Weights of a small GPT-style language model, trained from scratch on English Wikipedia: 11 heads of 64, tied embeddings.
Each number is 128 + 32 x the weight over its row's rms, rounded and kept within 0 to 255. Layers, rows and columns count from 0. Numbers have three digits each. The size before them is the row's rms in percent of the matrix's.

# up: layer 5 MLP up, 4224x704, rms 0.0254, rows 1741-1815, columns 264-351
# down: layer 5 MLP down (transposed), 4224x704, rms 0.0236, rows 1741-1815, columns 264-351
up1741 097:173106081080139145077149106118158099155130082117126134122115162206089085087175162194116080149143085112124166131134153082101139142192171139144094073101123127155117128093167126130105180101102123085126097143141028135123117157131135112125103152104104096136128153027143
down1741 094:122124188098146130126128199120127125067166131136102173078175131129141079214145106100117099192127205123099157147151145127124120128099143134124167145159110111171070128135111075143155120132128120125123149092172116135132089182089161166113109114155128154077154132115101
up1742 094:114152132140069144117172081157134049187074171161048153106134135116096122114159106144099162154147125134073160116129125084096064074121094075075109144099117134106090119127106154091105117164116155127170118170076163093093175053142106160175105107145169193133137154150084
down1742 106:134157133114095149114076153188144091151125134102154111125115159119147116084132176135166069110149174135084094086108117148171036154088137097163138160125094106106117082182142102119157169092172100120152174163129130135117072108144107072170147135154206134142131096086173
up1743 095:150182126092211111197221160077101118139109189140082099038120101142127095129099144157160141124109118146138110140142163107109085118069027106076109082140184133137099099135139118135140090156120112141139116092116083162136157081123160112172107135160079120175098106135139
down1743 093:134174182137178131156106131178180093149098113153150132177178150146132161152135165092121173108153124146135105199159125068137140102113144168130092140139120137120134130136164119144086118150155080182149064102176184136154084106126141108069145117165146103095127093151133
up1744 101:119133094158161148133144049096083158083156112153113164133123154133158125114134104158155177183119175091129088073162131149072070103109107131148174113076118021140140080096179093085142128099095162150131167133079039173110173155123077111103133132092142125132128177117125
down1744 097:069148103066155106130156092096112171128143116100083139127059139187158160096110126100129045131112121089136133101147093138115087155118126153125089148112122124115170065160175139131206101081077082132214156162102109118150202094088109107147113114183123141102144118101171
up1745 099:103121080073164093153103166079138130107153143119128203112130165123148127151157156097116178134158068139157130090151150111207121087148081152101117183110132110063132116122087145179167129150090144128146103127116125064166143132192142073119082119130186149095100104102139
down1745 097:149112157096152117159110068235072058143077116146128096131145174124104182171114119155110127123067163067118095058077125136145160137103100083048123084146122162117143121191143113101168134083157146083092078153187153167138161139192108126168133138118095110150083157111168
up1746 090:129149116149131107180144085163190099093096108171166075147108124191115070140147110138127131143121100139103130069060222058168048121106127112129093086125138084155133075138160167130121126110096107082205113116129130130120098091152114092149127148216151104097145148113153
down1746 089:154163088106130125048182076090195126177115099125142179091134128111165116192167160188112135079167147161150192102152115150167094106137148087164163100147104126140136129193123074151175097180175214162088119131146142152130167127127151148123147039065114117110109125098158
up1747 108:164121140129083169099094122120149178119121118111114125138127141209104065129171093144161077080102126142158132145087152065099132141140112105132129137082136149178124116103138156088122156136062133087149130112038149088103084077151129149130132138113197088138139153077116
down1747 103:173122108074184053178150159150126078164130146155133134121128132139094115192132164145145128096129121137092118140160070153082055122051108096111058148107122132108188179133093172063181168081112176155107162089072093105127129151155185144134133071148135145151142183116096
up1748 111:181160155168156125139149153173098141100132177096063111078111112106160086156107146135141125093135146176087172078135179149086109076136127137127120094132159113164150146139154141155137106140140196110098106151077154181130148106155159163141161159199082137155097127129142
down1748 098:134110167110137080140123117175137100122130107154116095068131146148142116123122150126118116071139133135097146116149152140113176112133184115081082124107131121117140208167093124163091154110127148107135147158133170153163095086136144098091159105120145155178128145143115
up1749 090:129136056131084194097117079157113093138144189125087144132119081141167055145155157165160098085118091142088124138112109091158133104087163099081167218156047130109149152138080109107154193125118193145124103152158089085086127144150140134136137151177095163099183172063124
down1749 093:212124109127095123138132132117169091129150135134150201132117188122154086146149151113191061117142235111148111131150133101168148138108173138115133134117111163177153134136198112159168119178104052140142101117084149115199131142092157159128163132122104118153156109104072
up1750 100:110178112142103106123147118131104139098143104088142120148079112094212151085098105086136233161134165094147092036101145204112150152119137117129149112126121129125118116108097124139179098150131156138162121123072103227136113123133107126163111083169057133117115121128118
down1750 102:091090089109121113132112117164131125083102081136080130102066136158136211157152110152126110175089096124131116087156139160095102141096126148145118159138165172142155129104169085169103120129195159102134125114075114100194093130131131140147174125141180111159139141106055
up1751 103:171118120193107161101190129137121114102124136134075093165163142163133123143121128102128149140095101129171142122094138108140102144087148061131110135164114079135064102071089196147122102161118153096166135117112094114129202160173076139163141126174129092093118150134142
down1751 099:158141072134160137078141081088064162134108089097102131075086108135122102124121201119105185129097148082132125062087168148091166090124150156130140109188100094086157092143123088149081101161145084099162125174162164149104167129145108158142095124124139144094125126095102
up1752 105:195185062126121158079134130129153101097117173110169157135209057105170139162170096156140073148138039096168071140155146134111098084053191050146163143144102088075133158136162138089113102086124125142150046114098116104150094107103118135161165117151054071121119103173120
down1752 094:138115153085142125145115177115148121095168124200138133147112133160102165115116108098150142069116211160180023157173077174078105121106110142081117117085134132111080210130131086063141216089112144128063100100173099101190148105105090069109127111153091072152082161146142
up1753 102:174183126120122180147173122135113028116110103156143140096107140124131071171105176159129126161131127123151159107158148152089138139139099068157101136138107142124137121109146106138168087110127070099142056104161069183149142133134078076121125127118108076138136149099151
down1753 112:148126232139141142107143130126164102105093142106145122070167141172082122109186132158124113219195115073136162116158114154173155096129130167154117072135123142142146140146106085090166118134123116066123106143117138176068082121160164116146154078098155136132145091174118
up1754 099:145131156153139148179148135138136177157122138124142062093133166145164072086138105154138121132068142136112078127088206123132118068113109097168128174112162120130131074162180130184115128154100114090151139062091110146097140139088128197126133160130086132128151119130119
down1754 094:127150130159113132135168121076093134154165149184170139077160183156210093095150059112089143124151090110180141105068078207159106116115134161101135187130084130079119083140123176167079155089129094085077106129116129102104103191212117113114135149150119135121161128149157
up1755 107:133151123124173167134142120123118122164069174062090162123051100143114184241135191136054137184172081155146096123153098184174116125068167069116147138112095140146141142071141142125175119147163117106103075110123091128124102159197130123152169132069123101105173114170107
down1755 101:131148120169096103137116140185159124143152148187169183199169217155095112093067135133069109150109177146126119071131074091120137085125097172135125120073122162172134125111136094080119183119096088165060142129183148125170134133093108115147108164145114162151130149149081
up1756 096:091095159114174128127105137110122084170201076105055154174192095178144105089057124173142098100183098158076199149139145145122134150077144119139149140132074152161135101128104127157134130114159209075135086111146112066096132155136138115128112076159065165219187108143051
down1756 096:140114139139114089118129120115090156161137185118132098056120170125177097086089127184174135152118112141158112113126100103112164161091086062143149117139109164138124105168144113130080071101171132100075108079116116130102194099096117168126156126125131103129090144079106
up1757 098:117083130123131129189186081116144128164118106183072167069108080184091151122123152065058150195108108138093160130101153153164115160078104121095140105115156176108151100129107154055121103114136135162114141129166129081052060090141130148072179129094169117126118132147133
down1757 097:204129112117091128142092103133154184129137123156106143101089126130165148118133078127158125125186158115115167133118120147152078066145145105147127080137063095184079089147148043129117120131113170096125132096145106150132133136171114139082109137189151075104153120109141
up1758 096:102114183156097113105107107131147147113116113158053110149131121151153121156125114146102067116074105155094156083154093143146161091096083125124133106115168099134128116099166128162129153128169126119142136136131141078123145125169062128116120121148089132152131102168139
down1758 095:122096102086194105123126167152121106108148136134137147115128137137059085091127152094138153143179133133149149187127186124097169086130128163149137109103160136137136128184148161161189123144105119107114124117156106177171159155141129101145137128166133145133099178069075
up1759 106:143101149157145140088107116099094133010113107129111132181174124140194169076145125174152139106150103106105180146160098127102120159123126117135157130122142150125122139134082160116115125124106149149082134096072131107144143142129115187121149187212124120191126119112182
down1759 107:112079118070152127091146124115130079103120136155135095111156099134124107154085203099155136170096125079111142112179168135114106095113122135081098145095140142110149136114157077080127134170123077094134123081165132135171143159129091103127079105112113145145134160056116
up1760 099:135072147102106155130139084100107066129099075112084179148127124147180119116100113131128093119162104179159172096110134123135089143151063125121108057120135134156106100131122204130144117182107162105104108161153147094093063153114129198121201087244138145128124103175081
down1760 104:180104152146128095162176123157179097155122156113217122197151145125181089066172123101139153120084193123086122169145144097159132126152179160047178101114107145106157099120145082108141120080125055121103161166115102118134047108154080089134095061129128102098068174153131
up1761 098:088130092131124157095134084091142136096077152095120097101119042150146085132103165183108116180124102092128131113117154102161125119133186094077129081176118113202107131109132127083143030122137145163140092151121091146044062147102186130077161139170137096152118116156184
down1761 090:142070137146118134121123048160126148106081120163076114113182080078086157097158112165070107068092111121111125106102147127134119124110097083155140148138180101169107137152125153186091143124159122131093142185112124136090109099096183124138136165134099160132125082122165
up1762 099:151105143119171137058144104146099099164084154161133128118053184129112137185156152132121149129138123139067139086112129156014104088091138113135207184126163127171174117143206110106135164120142158180159165045142101159182111129061126154152115134087126132119153151147151
down1762 098:153148092109129075116161143119088070120106081119123117104073139099132101122154119159171107125069148117110141148121176192126178163141177097133128135135162143169096114170123151165121143163125117134091115137155141144133125151161122162097103086129103065126140163106132
up1763 102:146153093170116128124112153153078151082125171114154200114139154111169134140177123135139155133145126157171063081076124156161167136173117132096112136148111078127138028033129180119167110166133111116145063122108141127104152079140089104094122132163203124129079100103058
down1763 105:134156145112129128144131109197159157121123117078074081120139120101092153191139084122111120171132063097164169179124105160112099146118135160116133161179115139134072166114138109177089157098155187117102086076119137131195168127199157159187139172139122160124144127145095
up1764 097:071164138170082167124135077116142154080146154095118173076104136111155100150125072084102149134164141135095091077067181102150110132102117137151119109101080089099124093089089137171171131066120144111113106154015129122075139082177111104132097152162119163147132111102120
down1764 092:156113131123139173141062117145139125099083135087105088155144098187168125177130140111126118068110186145094113117162149132181139100110129102135133139161149129000122174157085101082143129120072173169130122108166141178084100138140159155140143091127098113133113129100106
up1765 088:099123178136187112147124132119153134125140099107117092129160165133150137143098188148093118080104151182129120128069108172178133148140129110121093163110106158165102115157070131116131145242134101126200131144163136126133107185177147122153130101151023128162147131152124
down1765 092:158217112116124160177050142097082206093113129134155088126084049144129159186160077063068160108126157118153149109124069099056127099054080094215109124173110086163107062086134121138170088136142096178139131157132185174161089112108191183103189110166149134096153097181102
up1766 098:094102098161163154159133143080083163150158133133148153107148077127224128149134105185135133141160122176122136091150093166145126098117082130127125053116107176083117121136126134141118107147107117150114102072174145168111194168114159175117135104134093091088128053097129
down1766 098:110107119101183142128148170116144095170121162102126111066155075146117108145079108099141153066127116057121083089119114090113162102139156138135068094118110112155159108192133137137102180088092096120096106104171112124159159155133100116139141154092145049095066127126104
up1767 102:076112105116147174148096149074099055132149152157097085129111199131126114090143137113049081139107150132119124125117143132140071151113165142110184130039184096106157131160097116105101150109148125142170175114096098123112177077092107208138151130106118134127140073140136
down1767 098:053103126160082162115138208128151143132130122106089124152139152150149184145125113162124132161140156149112126154121118121085131111078152114150086056180120076124112124125105157198130119118130166175091065143164088140096119082207170081091157113112101155120113089101122
up1768 106:141125108152141176164115187128132110148184161141112066082136046104148103126120113146147137108166089164097076073095108100134124130127073131115121093076165095088136070115136146123091129105134099181158087085140101150070108126069026152132125122125115131087113141157102
down1768 098:066141165138198138157144120104134111134117131064152112015182160163164179135133107110110155099124161092117055160160098150133093171103123153142112096093133162145140143085135121100146177133138115183109151152145107157154159149106134122080143142210161125116127197140202
up1769 091:085139091061140235171170138124176158146188091161147091139127124114151111139163150155137113158155005112070124179159159158072077101146094126092156105097168172119103107211113095138066122113149146168116094145097118114122023221122121132093155097198083065190191182109127
down1769 089:182151086120154194109125104102147150132154134207134115209199123134079126125102146122171126155107111122175106135161087200121109129142089140129067092129179080143129090081148075130129117088188124171089077142064147092152124128154133107156159092129118133134104180117113
up1770 099:173160155080179140150141031130118073129149083143163151137160111138156142068143065116115171062075138109155123056075140111097129120154093069171170161137122122127122129094161085112138071119057147096151125074120144120147155095093148153185210095152182181153143097149098
down1770 097:103124124124191113087126185109167163156080096061159132157098085091139127157109185063133077088118103104124116141123112132129087108194155147056115123179166136118130081086125140110116096156147145104080154137125169119154129132149091145130133156146126163127125134151112
up1771 102:102135154098139103156103101137142157115103165128137134142124138138060062147104099131168092102093175149190095135099143089159092125118181121132161139123065104083084141147115106136145056116132121124148071100105060148130073177128128118153131132100157139137123136139185
down1771 103:183184107166165119159111188125100137108191105115033146149057120146112125164131090200167171109101101141108118089160118127164161131115166144120099166130104116135158155111157168188175102150160116134051109108140098148146117166186094160106175089121082193133131116105140
up1772 108:151130034123093124052134060129164195146175141152153119113106133162224152113128161144125193078134099132092157183105120161071095129114147125139119116165141138168127129107113169125077135118114123102158149139159142149083171089158112096116110242150160119127141088143132
down1772 111:113119136122198099083102158112151129129131117153089105073109133196188197126151118114102124119086140098104107114153151248126111095143169097092143106117155176142159126170151110212136137188123133088151162064193157197118079113205115139109112154162126067157057075139133
up1773 101:122086116109170085131132115099104089164123126143130144157069111172091137200130146107112114131145111130183164117078093184130101148157175112141086188146140211138067085156117169172172056131167112125221143112087135137173159182157150164149128102133147117180121159148155
down1773 097:168116103164136152162178173136167148090191179153116154121088110088122099164140175096106105160145063085161120138129175132143151138073075110118136133113133083092172084107143120145143154117117099141135121122108203129100111131129119131133156137104121118103176102159098
up1774 099:121175107121109105090149087102142168090089151119124175097045112115095142204146184124120127217171153098045110052105117118184109160086123139165100163056176147157147133141126152126069135131130162137123110109152117110122089100185127162170119136086142080108192110154117
down1774 095:093172147147141138177132144136132099164141054105085132099160123148088175101123136146117120141139116104193098134133155184090120068082137130127078120123124144097080155134053126071181184142135165160137124197134174116089105104107172115069069137119181208143173119136156
up1775 101:171117164184063166117054057107100123106132160116147122130131062124132091109126124129117128108123126099163121081159135190100117168074137149156143145092122208172134060100083105178100100097047094191093130146125161171099173131097121098184137143105117118122136104124097
down1775 102:111178175163127098119130167115139118127132167158123142129142116146103191088154107139108148133101116173138095107115112101122148130120060123096106132111069121141185095121150091119117075147097066055191134114118163117142098115185146153094110158108127137164145138114165
up1776 108:096138115089141209117137112130152208127111134136123137115171136136102099092067173118118090069136123113150124162091159106143113114100175133052151108130157081177139100132116149085075128097144133105085153154167138137031118117158114111127091109110139137204136142122104
down1776 110:104147117154124157119157128122135161133073104069099144159154095113170010179158109126120148171131143112100132094156171135101163149085110121144103153139097154114113137110210151151131137137206159151142132170091110097148149208203094150140070155164121153135128150159126
up1777 104:102154119129144126095129176148108166108116106147151188136098103142103125133115074182120120102130136144158139155127129096152144122106113152124119108112153156127098095124166178149108126198106114108128090090092131118125151076196111131154156166195138084141148139118136
down1777 107:105042076103189154124167146106128150108109114098080146145167136136104109128132078149115062171144106121110121134168140157104219165099190072116127093127174135167130187150055150189143145162137102137086098240127125186081106141137122158086068142152122162114137190104077
up1778 108:111087112120102098140102062104142079147035144157149137121147127169147065171117115100112117179113023151131170138167141119158141099081144105111161185114156130100144132065116155095078053137074112141081136079181071174151102158141037185105175110123113070116110056089158
down1778 101:073104118087137155128135130117113143141111114112092072103127052111111120135105068102140155115097108147187118130117200121154195150103158126111141093196138124123117184158144088176111092159088055108129143205149107087110097124146166133092092135084164163094113104146113
up1779 103:103148092161128147153174101122132163035096098078107135116160102127160122121190107155138150142124110133161099063167118106086134068118070128201133141119133114160100053151110142153158072100119152161124134193107154149128121109044145164101104101084139125177144097113171
down1779 098:160164143124065158116126152170090150110125107169163098128129162147126174139124058193085146093133134127146153187128119117112143177154159162120117135104083145178089076161134181138124133098107127070116150147115168125142155143122140141134145173106141129143141073104096
up1780 097:069068153123109167169099113070084124069109144127125127211142148090136110155133165143138166139108154110098128109070123124108097121154113123151108081058122095156128129148155161127079127121136113174141119114101100174111175185117128135171077083130115135137136096159117
down1780 098:110137114051131110131053126093058098126144087164134077039163137168075097120186120142106144112144153113113145121090141101173164135102189131101152112086098129147104117113155093133089148172092158154134138155105132193119130113133128191137136132180155045081137173154079
up1781 094:127167147105144137116141092132154138104152064057122224146066134155099099161057114125090127180137126164114107175105125102136128109097149078101128121159078153142125138073151143167140163115121152142110133171122091070115154096161095110127141126115110065168156166154191
down1781 088:109147132112143096084081124143135107113102204088137135134137125124082133094166142066119154138141124161186102029106179184065100185163132136151178137088181100095095069130087142165091055066177135101137119134196136095109119171117151127111128151126080140109169147156146
up1782 104:128090123159078110128113161075071175101151122147137115231056121136144087109151133148102103106110097134163116134094133096130049175101120105106141158099106148097102179125106179162137165093132107111168156188119114158125164101126098158153107165118111049130146103164170
down1782 095:152107067165160117153117172100095144134186135158096110120115132143094152161151071132115178073065118097121142068095123111116151107155163199152207150084136127113087081148080102168149151107132065047155079142190106139152133180098126073175108098128093119167105178060127
up1783 102:129156133171131138104183128151140111073134154141120136022121047133116135126170138134111097179158093108139121139116173115059071135157105118171180116085152080105099096152084094141145126064088137154127149070087108110164116115082172112118134093076119107144109170068120
down1783 099:124102180113095103116082142087138133176180112067127145117145166131143122177094157119076142136082136164096128100140085164091156143123113185101100112144098142099130089172144088139135079125103125091110122121142077171157157190102112158173137155159146092124151083130131
up1784 093:137109118208146114176142164074167208060051142127154099154140147118090173134162169080129138144154147129097168152116174134166136102161119149111192104153149045079114153167164155085155089163118172075136162124120167108146105085140115122152161128113143147155171086127127
down1784 089:144123108096141136192074132151065119130122088173162138100156140162129100127121149133148127091091086174176167113176112145108135145081142169167115177131143155083143137163087130063099164120160152110143125098173057121126105144131092222129151169128153105131120136189171
up1785 090:200115148103157132138132065089127131151147126092096152085125082176163169123096122156096164136177138131073165130107121152193145117139159067158204171147113061107098101083117148106111112122114195108129128078133143090135190075132073103133104112122031149071168129127131
down1785 085:119067082119138122149109124154128115144133127156126042154109114110140129133100175098188131133142172105138118156175196167080141144155083164126163091070141208115081095182143135132112122188158126080102109143133114122111136146098118106149133184138131109150109106115137
up1786 102:152103106136129117188112104160122138049178160154099127121100099116154088100170185108153171158138110107165114089103174105159065113109175127083112114127121110052113146110151102136130115066094137095140089153162061167172096205162100083133187071137105103133102134205144
down1786 099:102125144118129161118171145144177156166176165126101105140167113145165159102095123172135122137133086096143132143120163078099116192149080137088111187145103148116098126174063104158068096076140124131116136116104185082086109131133139182166183131052108196093112169128070
up1787 101:077228111098120111120126098101143157080145118070168137167136129135185115133149046162195129107189128136115062120064143122142120101078111135146144145120139110142100124111137129141101168137095186115102179158187138162076074123101143104107152151156091115130200136144130
down1787 101:134115086091132112152127139098138158128096163164114113145162113121171116167141142146143109107136158150139125102166161133148188081137060065134180086162135169198122155105120117076124169121160194164133105089148116168106186142187126153140200111124123164130145142151124
up1788 100:033083111098110130141122090134103080135143143107061119123089086104115080116120158075114094148072081139056139109170117152167150116066087097074139134061148179126143149165092123113011161140080118173130140162154136111149165095159082117163109140146121121095079105185158
down1788 097:151098121117089111065124169156137129103140172103120150174144132132113054098097182105130091169178121170062152115136149099162134141188136131127176144139170061122120104104115157126095134089159176117127157142072135076115074118146189122161127130157090131143174145092096
up1789 095:069149117104092076119128138099152152141064145144105162071112135113134117192138138159101168120137128104122097157114123145091162067114107082121123138129153084108094104084177177114170048172107167121124150136167181162099090156123146133213142166095113121173193130089123
down1789 095:115129164107183172135135137075116146137129098122161111143083076094113089097093109105158130179183090134092151052114140106130140144108133135156135146134111087168141132152175115210098130107112063114161130135099080153122178125124133160139102159118135170079141059121121
up1790 094:177157140120094174116130110089124205151139185152129136153131064095076179135116125150135135142140162147058121144142190166057107180079135139158137093109121119178119094097175097096136129123153091157128136099153106192059073191167149056165187115154080118139136160126146
down1790 097:115105095160104098124146177083125114149104107107126143068125109182143115111078148096078121165104153107131136191153162173128143174126128124131093117147078128106103127132153142141145102110149143113147148101139142123081133183108165126149118115114126049146154109073160
up1791 101:099109149151122152123152142122124143129099154127111100128118125162141061097086123090090114125134179152063100131105128145116067113096106112071101156148106114097126134111112103124174151160136132089169087131136132180112104117098118125079127152182105148157200135174127
down1791 100:128146183154144161116130137131118187094098125189120121124114167140125130140113107158090136077115134136085061127143108135040120176094127156090110130113104069122145045094108149137104127203154137216181149145118111143172099119114144139154148092095080186130099128136173
up1792 100:140129123100088138168142122075158129136138112110138146106115163157120132134144174108130142113152156111168118127082096110152131176115101160119118171145136117179146089111193128136076137144091104128137164108130108206155150147091085148123133145127122134057135162165087
down1792 108:112188135115111131159185142092152133146135170169188129080115104168146114083156077156094128092180109033143158151143123135138071080134173116198102127118135082143140091159127118205082104128121109126182118132131141156191116120111123169104119074098082045165132148108121
up1793 096:078102119148135103150110095188123126093170086111118208168164085135135075097164098038081187131125103139148109118140156088165152168128151149110131089099090108113139149118108200141074103068139134084107121115174107107157162142110084131145113100114157094155144128064162
down1793 100:114172118148044149113095085122136173157109158167113103096086145078094176134104172114158165102117132105151149134136197073118101130177151148097157125128158071143061124122169124130120106173142078098134154097124109099129129094171172158120132113055141094108146107161149
up1794 091:194131149155117231082162061066176124126140106115097144159140118110183107139084136112090115075117113197081190073130150169158152151057108154145135079125132114151144104078171132093139170083177115070092135138130106092114107099086100139135103127108089119109126117118113
down1794 090:121148150145146045148146167132122117128137114108096099137129094212058142102183128255102144140129150099150129193085140081117118137138133133141125116144154137115060171104172132133111151161130164083154085142122106112152126020176095171089198158110081143157135140112095
up1795 096:161170133134118149124177103163120122086166160153151163123173126158186116121111160156110136112123093095097122097119169119185146069127141120097082101081199133123126116128189154157114090078141137092111119081130108146018064087128086096117142145138115095136111166131152
down1795 089:154119161069120141120140112085111131219105135125046125074148117104154179146130121176115138141112111152054171145193136157084188143087117133132076097124106125121088145112057109091177132086166144186086159195151176156130160151130206109131111132126156144072179110147110
up1796 103:143164150125101125121236093109146079207104115172099135183161108112119105148151127208155138123119136144103133102117158154110142088111091177177116120080183169153112094121209110119069122118139128115141151090073166156077101161164124171144118121167165172161194130170150
down1796 104:170140121084039123104148093120118187118134134074102148079159115123137148177177137085114164112085134126140123148140102135142129146110120165081076119117146147125064149140095149146173172154095137158154117186192183166108135095160079164162127135157113103169172093144149
up1797 107:174131129064157128103181086063152120118122145111077112154086111175142146197072095132136110165092157209101113162085094158145109101111094132144168117101212104124094067116146131064135128154129110106099157075115128112166128128155134120190201155182102063107139164157098
down1797 102:138114160150038160113109146133090128138191130122108140134149094133182086083100103112141218103131145149157118105127107167179153164106089171013166127158150128098156073158131111099126133082169155155094133152148174132116197157081108104074131125100126055127136144180160
up1798 103:124137125163152187062153148144119060136147133073170151115108126083131154189135118095124131150136086138097132128136175158146126112120157153134105137157161120100159127162097107106152160093102150162099126156141131167154103066066104144107142098221115092093076092115085
down1798 098:132142137110127109168173147158174140133091129133106155131155170110189071081120087129138129083119151131144102074115073164162121183122157076168163129134137125115075164140083205132080128138097086188143148115116137139150153148056192167131129189047106081099097127153127
up1799 093:104071148146108135098066135070135134117130126144112095141134128121154077159100096122043122188179090128048116141104097155171121128072116108174171114137148107146122182116112099154132119140143165092135115110118135189132143120175061056134122162142114122084176122136150
down1799 096:140108127138121141122141126132134157149058125106139128096194153143113100173141133150157106133153112116079119099086180180130135143181184125085139146107148120140149098099109159168129166158112118110148104098154135086158110114101178182138056125109123091143136159134090
up1800 099:130162102134132123130126110066116077131154123115114164105105123141098096095105166141113115139205084124142138144114166052100137105159085092134108142086143065145107116116124193105084100169142119136163115202141105126103161183123114134120158131094176086117154139209150
down1800 099:141096063164137163156122135099116150107122155128082106199188079129132139105119112112108121139096090080149120156114119188100166116144106154092089126094109102108090121205097168113146133124128145144109157116103123146089150152161112134097175153069140151143139163087134
up1801 104:168117080058110123122177102035166148131074126131138212131084104127134140104157087175098126140133155114139122121164102084092111103117129119170105101095136113088157123099160122160098116121138134134177042155192098117124129093120065145119118163123150075080137151166134
down1801 099:183092145098123153130121118136108118134137137114127108122097108130130103123102170073142133073118139131115129086107119064131179124146118191128131170119146107169143185164150183115154110103106113154080122132169165159120165165078092179166143087123147119110152174069146
up1802 100:150084081142136097151130147143138101157125175149119104089122156126065096169095140106061112102170148169153126142121102116137144095141124108158150162103173123109095110107175140153090126163159163090149087144140158125147094110199114101099148088115104110174105119067130
down1802 093:143134130147155066131106107124125152143155170125175158182134146123156125135195104098121040085114123231148159155148160084164204101145117031202167125118141131148177104124115166177134114146127156144102136132147119138117159103142140056029181118089137119103118170105093
up1803 105:162149129095118114173167118124169159161194142120114087135133124140143098121126147118177151131155158122104143115149179054135156170154063119079139122108146113140122151181148149104110089159039134064168138125102125098097186103119183121174223137111065139152131145084147
down1803 097:116118165158124093144117142125113126118105098120119115140062082136126164078139118171129090114201130113147124123141207139098061137170085120134050149129146166133124162109156064141140139161124106117096041151133138130138167081140092178107177113088166136133144134089122
up1804 101:106094115061199131190138103086123122139151117127110117076165090157084133143088166139168139091164110154090167149123205104098147100098173145082122170159134092101125142106102140091117082152116115131120078122142082134157138164151153139123128143132178137135070125180112
down1804 097:179153134186167122074161092149102096134126152147118145130109119159176123076197128143102149120109145117109106161090060129099119136124060127159101111142089167184135107113121171131128111084126129115118106074149184096144132123135128116166095120137188150107103101098129
up1805 090:121148152133149103152115151129095055099145156168157130143116160090145163132141133122102099125072163128087150106178123118123130126166122147129126159114140124220082116113119189157163175219123182173115133123152108122171096164164089148130108170132141149124121116114152
down1805 085:162160144160120143136205144111173118158175128139135148144182128103069119142134143117128152082106094140131096068134067084159146153101076101106067172098096196050155102177105160133120134103157075131102093167161119170164111127149125122127149137066112092125161093142158
up1806 089:112122172115200178139146086138090155107118183126052165133163073121111137143078124102163119097083095087116154118109126109102124105102149164118088152105104184142153114153101155148123106117114093122100094086104149091112154088121144144114156117126143173159160146111144
down1806 090:145077102086133092118180130111096136139086101046148126112118123126112112208177088123119165072121113150103118127116132131111204094171116157148118124179110150130130070173122071098147094133108139100138158164106156103132147163145141140114090125147124126097093126069114
up1807 103:197094094140179163152150115140181157164110160097127085141112157203076102109087151060079147110156153145141101132088154067162116112067172100152158132132126142128143120110108207086099070117103099160142111128151104114192150069144088225226084109093168157158143160075155
down1807 104:101095111177112185110131163117122144086150116137110093132120092099116111130061134093142085191098138099099132156080145122117170116118093143147108115195167160130163116210139092144135099097140122142166134135170126146138102117088170084118107110103226148116094136145150
up1808 100:173137150112156198104130086149126138172128126140118100098130120135103120178096124237142136105133113093075106106049050111145127120092113120199137166128178126142106109172141170129070121144140169122176106121126176119148143106041100148150104114154020150136099105150128
down1808 091:123158097133174067120109130121094132084157165097111120115183094059142115158164076103094107122200154093081130072091195049081144149171140141128168121122155063155128121109122127096141159117167137082112088159184171142122172135120222126106128137099150117191166125056107
up1809 104:172161124202128168110126176089125128115086212076093108121088109117172139165109149134126161116179120209139099128106120158166082104145049129125137125132104078079099091116115187056158134100066112209139114088123136199116115104139160153118160133161154200176148168121120
down1809 105:133120154160140157125130186122129125111209135104167135164123142083174098144145146114153108112115114108157135133155103136220108127069078198103121037127149091205169113193160203157131159194099115106120128132131109138087154121068107098112139175108065152149096144076125
up1810 106:128128162167124122125122150092076128138085139088112115113121095159147089124158111141143132110108087124110077095119171140115116122122104119128101118094129143126116096165119146071102121112119158177120094131113143211141142188144139183174182132115100068131118129131127
down1810 107:107101139186117133119128070107147167090060113130142092086166097089177127127121091121145115108125125136126127184138183103113115188167161129085149135163132123094116171200104110095093134068124139145196152155140095156133138084128099101182104132144132138074107121110169
up1811 097:114139123130117165127170096130156127115122080083095121126097131147146067201066090142136124156111106114073103165154152106142086071036126108170112129068117107116149081113139150127148100111110138177105100129146101203118131153111128133125172119151153005093108131104099
down1811 098:145114092110086114100125103161147131079089144174147161112126178140118115137121154106136133122108142093118127062107139103159157159135182121181100178135127088184191054140123181123170155168118142154128151091105083112190143066124123133112108117109140115077125177102133
up1812 092:175133112089084121148123179160122104113129061098118139111162124147134106130072165036129147173108186164145136181146177124124155179131136125097144161175088114107120096128090104241102127114150155137153129142090149123179119105106113133151167096136104115168121126008132
down1812 092:172121132144153133076098146183152111115122123158177125147130144124158147111129145165222097171095110143178138085102106142193128189105108100109147166101102084073110094173120082187162050134089114098151144124186152064145135110205120122121143148150075150120169130081150
up1813 105:083140112109024190160107109147129161112125133130176102105157096109153110129118089146073135120103160112093120099138195173094165056101065139182119081127154076152115100125122114142162121131164149139151118174106119199123103173084087147117117112097136099067154166117141
down1813 110:088102220173154116097177133101083142179098078144116099113104125129141093145144113087080162158205158140134179154162157105183090160175123126121111182150133137110169174150176215145106113149164113173149180074146114129187123136135079162142136137151125138129112088083124
up1814 110:134142178133086123093123081131173156129138138057096157117130140105173153151157140088072166122150126184155072118113187083153128093131075197140129124046047068133102093079117155093111160114145155079133115153139107126085133081051088120090145137135102122154122133082102
down1814 113:134125130126113101156140163128103090121106123172141135132131124090166139133125133156115055127160083123072139169103156128142123138129106134172111075155115127109147091145169134047085123144118114116109158134141095110082098160166102144113110140169084132143160147187056
up1815 104:091212103150114114150148110146146128087132093159107118142094094146065134123109211126121134176193218114132115146143135139109118146066079127125088124103117145154144063101067094117093148129061112120125098171087112094092137063118183171181141151121169130154140070086130
down1815 105:125175084139080176126120199043092113141109177096098071175118129073179110080133162110100133106115118141116117168147115100142133129105117135165107151141114094102129172157059163125208148130150167156124133130089098134075144136152084142099103109097140162049111132057182